Weights of a small GPT-style language model, trained from scratch on English Wikipedia: 27.5M parameters.
Each number is 128 + 32 x the weight over its row's rms, rounded and kept within 0 to 255. Layers, rows and columns count from 0. Numbers have three digits each. The size before them is the row's rms in percent of the matrix's.

# layer 7 MLP gate, 1024x384, rms 0.0794, rows 195-228, columns 0-63
110:182138105153120088133133132141128156182108107136108089162144157134100092113167135081153092157168033139036035098107146108188146106117125164155107129131114159123119111135118165109135159132162105
099:100106139089102160122138131114076163075108158143123110085088128140109115110138169106129159083135105077151107197137095136110144124085145161188109132166124145094117041127073142082087145085214096
099:132087125129131032144132169105124118142139142137104086183189175123122134181126154052126133086183140100138122142106120157146157113129124176098146117070121158071143140110121115132139140123129123
108:100075125114137110091077151076129121124125149121079137166188166122146135133191216130172097137144050213129104131112163148149141134155130123110114176153112161144089129094145096119157100120153060
099:113138146130094108123090115128093097108089098116105145103164134124103089071138105084161168165127081082101105141147124128122124143202114119093131106091152147143103078113114140168162163127143145
091:167164142111136074103102125130113113135148078150132161143089101146108162093090171143115088170102121093147113152151111103102133158174091135146112073081136087202141081146110117164114074124094127
103:151158159114047108074120156161150117152149125090119105120115134159064155132135154151036103122155105136159134145101105186140144121133097129123144181199103115122138099140099123155032176173140142
096:142107101142114119010114123158150165121155139176112151137096128174161115152117179140152171127118122065117103146049103181143056188165094148093106087114122078113141097173134131119164073145179088
095:185126164085089141160132130168105164124175112126112174082129159144188098100162065159130118125120090165162151123122140185134118147114127157167139150149124139167129164153087142122163106164133151
089:102122153130121174131165095185100119183146139126056098066114096124103172139057062144080068140187093090143198121190119073151170200146109077182149115195123107099160109051095099146108117150100113
097:109133154118162168015122069151120152185154122151178116167157167126171090090124088134139144094132076151145125142138166181136118103110092097168131187106075146096148079067138126080119125113134133
103:149118103149136117146143119152141085204124054131137123141184133138103115116119078124087077149129136145137159091136172042145118149067083160138138149162064103132134189101110131205137095106092069
093:149114084096142180118155141088129090115139097133064164156089143091179086060142120113136146144202093107161166116120156150116160142138151116129184147120100126130166122103129104142132159114115134
105:130133156108114162116135129110091139093169204065128091110168116111171123124128138177121135109117115160087130192151168123088181081127145116084143125139163128146128122105116125118161125163142178
100:201163085179130128109133089121109138091084114083119207115160108186107202160094074144138084136138156105113136140163114104130128145158103088138154138143133049136197152132111061090138128085063069
099:167135141169191071121112157127093202109126166102151138107116134101119129135122131149127116095107139134076081155171071132131126117143156087166098124119095166131135063148134158157113091119113118
102:131123125160188109130166115133136146148095171163111098111036088147132168145122126080103146141137106180179129129085172113171112190143140172099205121149126139161139094139095149095110114120162132
100:155119142134139133129148120127092082159105097189094131078141154213113121161086047125154170189176105170140094139055207122089135158101136178129113138104148135164158133102140052115102154161130122
111:192119145079109127098120141155124142117159152128124154161140116092099129105095083149120128142131122169106083098096083167183138124100123120091179102139130167106147182150159108136183112136104132
093:099052158126118105115155124121122163149181097125091145119129149105162139094233091161246130103177120104153142108135133171153214185115161209127092142181181155227167124175139086159113120127066186
117:138126095179136135107133095172096147125144180138105156157172165082134126140109105110150114143193125144164128170129184082122124121082132101144098145129218166127131091079079148131106202110160081
107:101141092170193100106189127114177096127110153122124098143148178134145151107069161094184141204128157115144122131072173117131098108168127082138091114129137142069142155176148131147092143083138128
102:099127119168111162097101111136098118168089176071120085195137080097088155157145140170119073105193101208092168168125146074111199154091129079166121086128126123146144104099161119105133158022131098
096:146155149157139138132117159149152109159074112131088145082114139152080148115105055070191158104103098159170205183170169144132122139131132134080156162135170143146057143084088117125146122123098137
099:105125113119087110113156141164151180104120127140132202105130140138165133108173053199136093089133119182136099190132109083149135152133087126088157134133121080171110062159169162167172137100102082
096:148146084096079125152174173120080094126155119137088147108146122141157125107110117109122125136126116107200090155038136132096083116071075212117134111165153142174190153150157091087170089115182149
100:134185138119109136152116123087231132137195088120125088090123070130062116140105156150149148071049132104170113146126145130154091167092158163061134110128208103162134133145165108137082160174129146
099:133151122092115121119133118169102068165137153146094148113136126122168179105140172129056157104111102126147161073113169147161158082101081099106166155143122141148131132092057108089109065143096109
098:126129151078124125106057133145099172125145127118078134122083144164109175126118105071151093092045141114159119151136138105174153189113171088147120150134205113117111115118103169095184095123121073
097:114078147085182112094029161148131129129154104153102115164112134072139136112167091167148147128130103132107137216147145133108083124140137070142082170182147163105100139164073109144151123099159079
100:115167140130170146130149179142122098143107102120125127104088102128141133158158140101101118091107070130151056144132119168157145106120122171131078159144148103147147109115103129094116153149126104
109:116173147078080124137083133083107095115115153101116078103124157156116166125128117183127093135194136144110147141166113155128129058105133098118120152147121098077143120117127110101146145145102063
125:105144147153145090140186095064165102118161220119106147185105138133123075043145157133137102128117089122085061102052101065185105104115175154142160105126138118145071116095169113081147073130141117
099:118132124087095095095113158098146124167131099201184167167124175082179092175133059151142124127037042090126145173134124119145091089129176154093155169099114087079134162092129150112095121137154133
# layer 7 MLP up, 1024x384, rms 0.0824, rows 195-227, columns 0-63
115:126102111143123111111134110105106124146110130139124019168134204126091129109124149100156094128085112167121050102127132081122118123110115093113073155132155149097208148131099163085148125133139157
095:154039111127136128118135123100171159125114105077121166036117104089102138096117115170124161150092101076170166140146116174118147156118162147085120079116081169102099160143113123094085094075136086
096:115113150188117104125116134083181132133137120095136162148145105157083148114123141131181090160153107145137157130082163161115164156104117124122163093093079104139144134166122123112117099110115147
108:124166193148125149102179135138133135099098109100069156142146124097128127085159144251114108125125153136124173143137142107136130160102122186114154046121123112141103135061100128124123120069134122
100:122111118115116094148143099138138074104128073141129094151105144128103101110138086098163155143134084190095109149169126131172078169169179101119097151085166115127102185151130192129110104132109132
096:101055154056120123218160097120136152129138081181152130165104128121098124149140145107124088175120114095139106116198155134150076167157104150174106143109161087199149095200149187139146072121132079
097:175114092158125172081128108144162140149137128135093130103160154175130106139160040141139123116087086143157132097113128086132056144135195088168115099178091151091119135127074106116115113146097135
094:165128098089102169084131114102103161112197157149139100139121079125122124117139138092155166170111089102135165059115128220053099143133107150124096100159118106119091087152087184130149183160142169
100:127118122127109149113179094141072114145128106130114132153137131150111119166093169088134133111094123113140132170097083143132074082153206087141087122095109083135150086127147128162100167159120198
097:126091113045152152142131156125115194176167181188146134147095062155092161157059164127144106107158122094109092127193136097132113157152135113117143141166122126085138108122097159144138117135129097
095:101083145166163056155176155130120174098094162157090172168118077147095145147120143118126130105141117139143076123121136172162181071083123112160081163155139142146118164122104123121187164177087119
100:167145153147119089154105134145152075100139075151186176083175127160120110115092187098142110128143085084108113107141111107114134103157157136104132129158163145134142099111131086165135154147102138
095:140150172083108096176132140121090135133134124176108144161130084169074136106110049116100107117111110207095076156188158103162103154205130035096120086119134091098211148101122130116144103162150201
103:153099118178169109105092110138134140127131201160102105122098133108146155133101152069093126161124131123100123159106068175101125137137112080101180114134097113130120141107125122188111141132145138
099:145175109130193220148170120092136073124104058111149155134142160135172103142089103136116140116112170160147100126092161140117157122097129114166145120145126164129106127142164134143113127158113159
099:165122115172140133055092171109118218157114125171172130100101151121123151123093149110103207149153164113152077096099108137158036133110077124142173122141140101122103123124117135163196056111107090
104:130153185071114129195090114105103096122162095121123077127160101060106152081146167099105136141124124094089161079180112087099091154140110080137096139103142184142116164095133076131158167145103168
100:115132142089067120191090127090126221099100109123154199069140131133128121117168202133199118145084111165131185138141103138168166126174158107147152166114152171128123136094174081154115093089124080
119:128081143094085148129146142171157137101157068172145071155129189182074119142105125142122127138148101104172073134085144084135083163187154136063136171162156193148113108127117123134118142101099105
089:153118118114157162121055118123136074127126080160150143128117163133153115100143115115144122182122145066093143101100130158108120130119131108140073139067143126090142105135135136149078104127151109
112:131156118192089093161178135153053090135153128092168132139120143081151066160082124127116143119166128144136120121155168143118136148186064175214026108111133161107180077159139136134084095107130101
104:094080213037101149147097172166106108119117134096129158150169145160109164157095082133091095155109141102082164166182118124121150104112125138071158122121104116172104155107165123140145116115127126
103:126131097144164130099063169138062105141175141094097125075177094126150113118151113138118166106121166153108139149097177143125160094114167062143194129137121135144112027094184159103153104068174107
099:135162161162132101106175118099074137142096158140175178135122104115109120123079119088163148104106119146110119176186148118133137069086096136159156133105080131135119126127068134128175103086151118
098:137121089168093118117109156125139118205113078088117149118123115164155143089131085120132172120130115129165106166136127168165168081144131074173163094096140130102106169178166128150203209100158057
092:094056107109133111154155138123191125078123107134126130163115088096109141109122161126109037133132080107118132060108170166072179074136130098169144205145115164148169080122174230163146157143138140
109:127123182203088188094190166235141141150100143153102129168126117138150112154092144083155129156146160082120116155133174138167134167125121070133162121094107123082101112079153110125111108119093130
096:175120150136129109145089133169081130130081137162088137122110143131132183127125157183108210085089159107104134088196175210127118102115151149108147134113084090130150140109084159098113154129161056
095:117118096113123152168129143101083175150128116127142195149217183137110152135107128178156097167129173084117097127116124198117125143100088134119183196113140061094116133083092141134089145137079143
103:173123154168105159104132082113103121076087113091154137161150161133093156114155134143134084119086157166122144110153108168138138074114105184125156148097119092110145147109121143113117142150123155
107:147063144091112155109070117132156114121106130168142130209108121116133106137173193153101132152147179077141154169133172126172073074142116107187108103095159134157106168152193145141117115098113127
102:044190111108141105177049134069126115137133144122170089117166118103126143140093107117104113144094095122157181101127124140088136095084144095142116122132134097095183104098103133106142149176156102
117:162100148146127140101129159102122161141091050150113148137197053136162146156129125198087129117110155128148118133205095136131106165110079118157104131106053146119202158130079191121142127149101117
# layer 7 MLP down (transposed), 1024x384, rms 0.0777, rows 195-227, columns 0-63
106:113134162126141131140096114099185050076108134129101115175129135067128051144125103109166099092136103200131092079151099108125148146103121181098097123085145173103200102140115132079146048099150175
101:128098124144126156169161148114102097159076146067154105127179158138089059093053133084196146145134109154124185133080108136136171099124133178091094115144118131152140096156138087076114094139136149
100:131150153128083111129225208086109158088069160103138122112096109180130131210108101085129121105194081118179170130163153093105098118141144131145184170185107091206128159160132189088166139148129152
105:140104133131132098151125124144140081071095163128149173128136116083087148161144160163158133135078092161152150137135104139097136147095084110123086124160185100137131139082125131084112138106134160
099:106102135137173166105135167113128136109109119141146117154167144184151124076159142135131144136144126139101143124150127134149089171143112116136149142150156140179153174179148122185093106133126124
090:116071095155161158118145099128068167180154145123089154126142141114127097167103125158141160085153153123137155114117143105151117113152121171138133143133135128128153140084140104119153186126087150
100:175160153110141174110068137162116137141145142147140113144148133185222163137124152109108103139111147123154140151109125181162156114101219124165190170085093114057136095147057099134106068121091127
096:134135128151065113162096080117100096176127158156139112059130128104161183157103169119139091101137122208158121185172152138141151148121120150167111165067108143127123132152072131162097126129108120
101:131159088125112213156098128093074108157142104113130070100105071132144115136095093116111182097108109157083154115152126073131119139164163169149075087066148168122165162155144142137100181056088097
089:085151090080145132126138158115092121200126141143103127099089090134137116108165104064120161100130148081097141126122099118123143159157096159126144155134090058148113069148093138071165122087132087
103:142157137113129117082184082071117207193122124145074122163164147069084102188106097107117096097093109086174138210126142140129151134094098069116086134147162123126162091087146129104102158113115141
100:117155100121068154085094145135097136077117083159175112090118078149097100107099135124121055156124128171110148093099072140168147099081123160102123159151124091123045081100132123154104139098163109
090:153146189177205118158082145126092133077228075141135072099201131098152147080132100144122122123128132131165137118084151140099075154141013128123178155125112103080126132127085114128147116122119115
105:106130112105120128103071142070101120093172167104122131141126187134132144170085150159193152149090090100084111140132149118136088079087143089066105099114105158105189136142138157125087076076203136
091:125127104154141085102135162143111142136165109135135091168069131164035116070057125081128110169108100096106105130085088168098091166101074126157115136127147130112118177142132085175143137112066099
101:170107137071149206138123160068125169096108183108166105117122122110102121116083135131216142142135092095125092148214107123138144058120095033109110163174132146106151095161117118160144038102143097
103:176112208146129160119114118114213128084135120111158139136168142059169107129130146136093121135082218144155085109136154087111099155077139112110129132094166129130145122114153166132153122115144168
099:109154165131131113096160096127114171142117131182100171129115123094080032104168130078123124111147159167065137109145097135146125149150123131143145144185161132141133084120091135158146109106162124
100:208171129100161178110166135132099142110144074121104103144116163088140133081077133109102103118115149140133137155165186156091153131069130121063101117140134129113126141127175115137092067106073146
095:123159173090164195095113179161130124134070092128165142193087095115132176120119119198066149135142124110107131102112154106130074060137193146151141126127088097132150194120151115104148167106127183
101:167141089132129136192077119120117159144182184118064138074101099093110005127113137130104125102148063189127137145152136110183142147135087159172156136046095132098131152107103153085190181126158091
097:153144123109117125121138163194095160138141124099118094093169109108065151078109119149118162148107138191125094155124116155126099181095129117131137161097104150082098139065113096140142064119050091
099:138102089144205126083146127115117172081124138105169173038121091141121104132099133070157115133113115136190152150145127191081164111139126179127171159135147129171154097154094087073134142104171135
101:148149124113121091139062130091116246115118133107148066137144139170135162132125146142187099152130100123123061080156105108171136145090167075174123114093142152160156153166136142132106169173177147
099:112133108163109194139155177099097165132080097166130168110103083168157162143131114186123076123058143141108139132153155148123171172167127171092069103142155164163124129121105142112139096167088107
095:133120111132108133144112137120135124095125121138128120160122107128151137111086175127168132125193120076142085115151171079113151143129178109134152189150079096136136162063125127206087082098106132
106:111151181113079107103100152106141074159114135106135127157114104149180115138108141047195154137076131117107161152147174149116116182114172108142167146112128072154113115118127106121119120123107138
100:151137075091081127073111135140086134149101143117121113117145113097128138115104162095119142127153114076079113079136118153075118127131130072122176093132098124116136159083111183132139114154123111
097:085108153075104085103107134137129168142089180146128119141129157145078079175148185132156132109154197196126108117133100161057140166132146104097157102139178145122112152124096174143218158077135081
096:168117161140147153179086075168134111150107194096193127140085106122115150184144135076110163126123123128160110114127116096100158140069163107099126112171172187145140112090176150152141105128116120
102:124131155143040095085121127131079122147112132144137074156087052141080150092195154152078162157113144115123196108098199125174150179202094097139187174129095106151128139083155140066056137085153207
101:104179119128137110098139163105080114132131149107112088136142139150115176052112154139088088130139109083142119156104148194100110148126138169123156121180152110077108142065124107185094190108185077
107:094161143140119171146142128069156142137111081106088122179169170098107126152103145064144120096134160119091193110163131114057122081113154128084123144133075091088130134182096149185104129089173136